config.yaml
num_attention_heads: 4
num_key_value_heads: 4
vocab_size: 8192
norm_place: "pre"
parallel_block: false
init: "uniform"
learning_rate: 0.00177
lr_head: 0.00816
schedule: "wsd"
decay_fraction: 1.0
final_lr_fraction: 0.0
doc_mask: false
max_steps: 6320
Each number is 128 + 24 x the weight over its row's rms, rounded and kept within 0 to 255. Layers, rows and columns count from 0. The size above them is the row's rms in percent of the matrix's.

# layer 7 attention key, 128x128, rms 0.0784, rows 105-127, columns 64-127
size [ 76  82 102 108  86  81 113  76 160  88 111 162  57  96 114  99  99 101 101 102  94  96  95]
[[ 94 146 110 110 131 166 112 152 126 160 102 109 103 116 119 126 124 164 149 100 161 174 169 123 166 102 132  89 101 112 140 124  97 107 157 122 158 148  93  79 162 144 159 105 136 151 131 140 138 147 126 168 142 114 127 149 122 116 130 180 126 168 154 135]
 [102 167 156 115 101 139 120 161 136 124  71 156 130  92 157 112 111 111 138  98 120 157 135 164 132  95 129 128 117 102 117  89  93 156 142 171 143 132 112 133 141 147 176  98 114 132 121 165 152 157 150 124 162 142 127 150 118 135 126 120 105 182 160  95]
 [121 130 146 118 124 123  87 130 157 126 185 103 157 156 113 126 136 115 107 138 150 107 112  73  95 119  78 121 154 144 121 155 160  96 105 145 107 141 128 143 134 115 146 110 135 144 106 122 105 120  65 127  91 147 163  95 131 143 134 111 145 109 134 161]
 [150 110 145 135 161  68  80 148 141 104 148 134 182 125 124  86 152  91 135 144 122 100 121  98  95 126 129 134 162 107 108 130 136 111  99 119 106 107 150 139 122 112 103 134 115 133 137 160 119 126 103 120 123 148 129 126 114 155 109 104 122 141 137 129]
 [127 136 142 107 191 147  84 125 125 144 158 152 137 122 101 116 135 119  66 143 130 120 155  70  96 143  89 129  91 153 116 149 127 116  96 133 112 104 174 149  96 154 126 129 146 132 108 129 109 138 100 121 118 152 131 136  96 140 140 132 113 128 153 120]
 [156 120 117 112 147 115  90 155 127  88 149 107 125 133 131 162 109 111 130 177 124 163 114 124 136 105 127 121 121 125  87 105 146 134  85 104 120  95 127 163 110 153 155 177 109 144 107 100  94 138 113 151 117  87 128 115 132 157 143  99 136 112 107 160]
 [119 108 107 123  75 165 148 153 174  95 114 141 151 132 174 128 113 140 131  85  84 155 116 156 146 112 181 143 144 133 127 122 122 180 151 159 144 119 107 164 141 126 130  98 101 117  93 102 126 149 141 146 140 123 105 133 105 102 161 122 128 161 120  99]
 [ 84 135 141  95 121 151 161 117 120 161  99 157  93  88 151 131 137 174 111 115 105 145 130 143 170 147 168 125 113 123 140 118  84 151 147 115 167  92 119 109 161 159 132 141 147 103 124 147 141 137 170 153 159 119 111 183  95  97 150 150  95 136 141 145]
 [128 135 128 118 166 127 109 129 114 117 171  80 120 137  97 136 147 107 117 157 150  79 149 104 100 144  56 132 127 151 123 160 168  89 121  98 122 120 131 119  93 107 133 147 144 133 101 113 127 112  91 130  80 127 143 102 129 142 133 111 132 101 124 125]
 [155 118 157 121 140  94  95 144 129 113 193  99 163 150  98 128 109 105  98 147 129 132 120 115  95 138  99 177 121 137 102 122 144 119  84 120 123  97 152 168  91 160 145 144  87 137 108 123 118 138 119 139 136 129 155 120 128 166 123 128 103 128 100 145]
 [144 130 159 107 144 136 144 120  94 124  96 125 101  82 145 138 135 174 146 108 139 170 122 157 171 115 120 108 138 130 142 121 124 134 156 141 151 119 105 127 158 143 143 156 103  77 135 161 167 164 157 143 134 114  88 143 132 100 149 135 122 136 140  97]
 [146 132 126 118 153 121  80 117 142 119 176 108 153 159  95 167 149 107 122 156 134  78 125  82  87 139  84 157 125 129 106 138 140  86 104 117 125 116 154 145 100 135 113 137 144 131 112 103 156 149  75 132  97 139 167 119 133 139 142 122 138 115 125 139]
 [138 104 128  99 129 134 120 119 149 134 154 163  70 113 143 168 129 121 121 144 146 108 133 115 139 103 126  91 138  80 134 105 127 143 137  93 141 120 112 160 139 140 143 126 151 152 108  98 123 111 119 107 140 121 103 147 118 110 105 149 152 142  72 105]
 [113 108 115 120 114 148 117 147 161 203  93 165 136  90 138 111 156 105 150 135 115 115 121 107 173 157 102 143 135 179 122 142 126  96  98 131 107 137 115 135 105 141 128 117 118 120 157 141 102 124 124 105 116 102 127 151 134 102  93 123 153 133  76 168]
 [107 146 158 113 159 113 121 121 165  84 143 133 185 139 119 165 142 123 164 137  84 171 150 150 121 105 131 149 113  94 128 148 150 110 108 115 114 107 173 133 138 135 126 142 132 160 119 137 119 105 116 122 104 152 140 116  72 144 142 123  79 160 150 131]
 [158 167 141 105 141 131  99 135 110 114 171  92 145 159 110 129 121  77 101 178 128 131 151 137 145 138 105 103 125 150 151 109 120 108 133 139 123  88 128 158 128 112 151 172 144 119 139 111  99 114 114  95 134 130  97  97 118 143 135 148 144 115  68 141]
 [145 135 141 165 102  72 135 135 140 149 121 137  66 112 157 136 144 141  91 125 124 176  93 135 106 138 146 132 122 132 145 133  92 124 146 140 123 113 158 146 130 126  66 126 125  91 170 130  86 129 172 108 138 136 134 118 114 150 125 112 132 124 125 126]
 [114  95 106 101 107  82 115  97 154 124 152 116 156 121 161 114 134 110 145 129  95 102 180 152 172 129 151 143 142 150 144 131 146 136 117 118 109 159 107 108 163 165 129 108 114 142 162  76 142 131 121 113  96 161 142 166 130 152  75 144 141 124  88 100]
 [116 152 127 149 120 129 143 132 109 121 101 148 110 150 139 106  93 147 134 124 165 165 161 163 181  56 126 106  90 158 150 155 129 142 129 113  92 150 157 125 123 121 139 103 134 113 155 135 144 157 158 118  88 109 108 148 157 109 141 166 160 137 134 165]
 [112  95 102 161 156 121  96 143 120  78 123 170  95 155 130 131  99 121 104 163  74 136  98 109  81 119 102 101 129  99 122 138 108 121  86 119 115 149  72 120 115 157 136 174  88 146  92 147 138 127 123 109 128 117 130 132 149 145 117 114 148 102 132 152]
 [ 92 112 148 165  91 137 170 105 129 144 133 138  59 132 147 149  92 151 143 131 130 155 135 129  83  84 150 119  88 123 100 119  97 115 128 125 130 141 150 125 158 153 124 136 126 136 113 130  94 154 169 111 182 125 112 155 108 125 136 133 146 144 122 144]
 [119 166 127 154 119 101 116 137 141 161 134  82 126 166 143 148 119 122 170 136 126 103 106 136 153 103 124 137 126 148 158 119 125 135 152 130  82 142  85 134 136 106 184 131 131 130 166 120 104 128  93 156 141 152 149 123 112 132 135 140 101 116 146 140]
 [128 138 142 118 117 149 154 124 141 113 113 145 148 129 135  99 103 124 124 118 126 162 107 127 127 107 179 140  89 124 144  98  90 128 124 120 117 173 132 161 145 127 106  92 140  87 101 156 114 163 132 152 158 110 111 111 138 111 140 132 136 109 158 137]]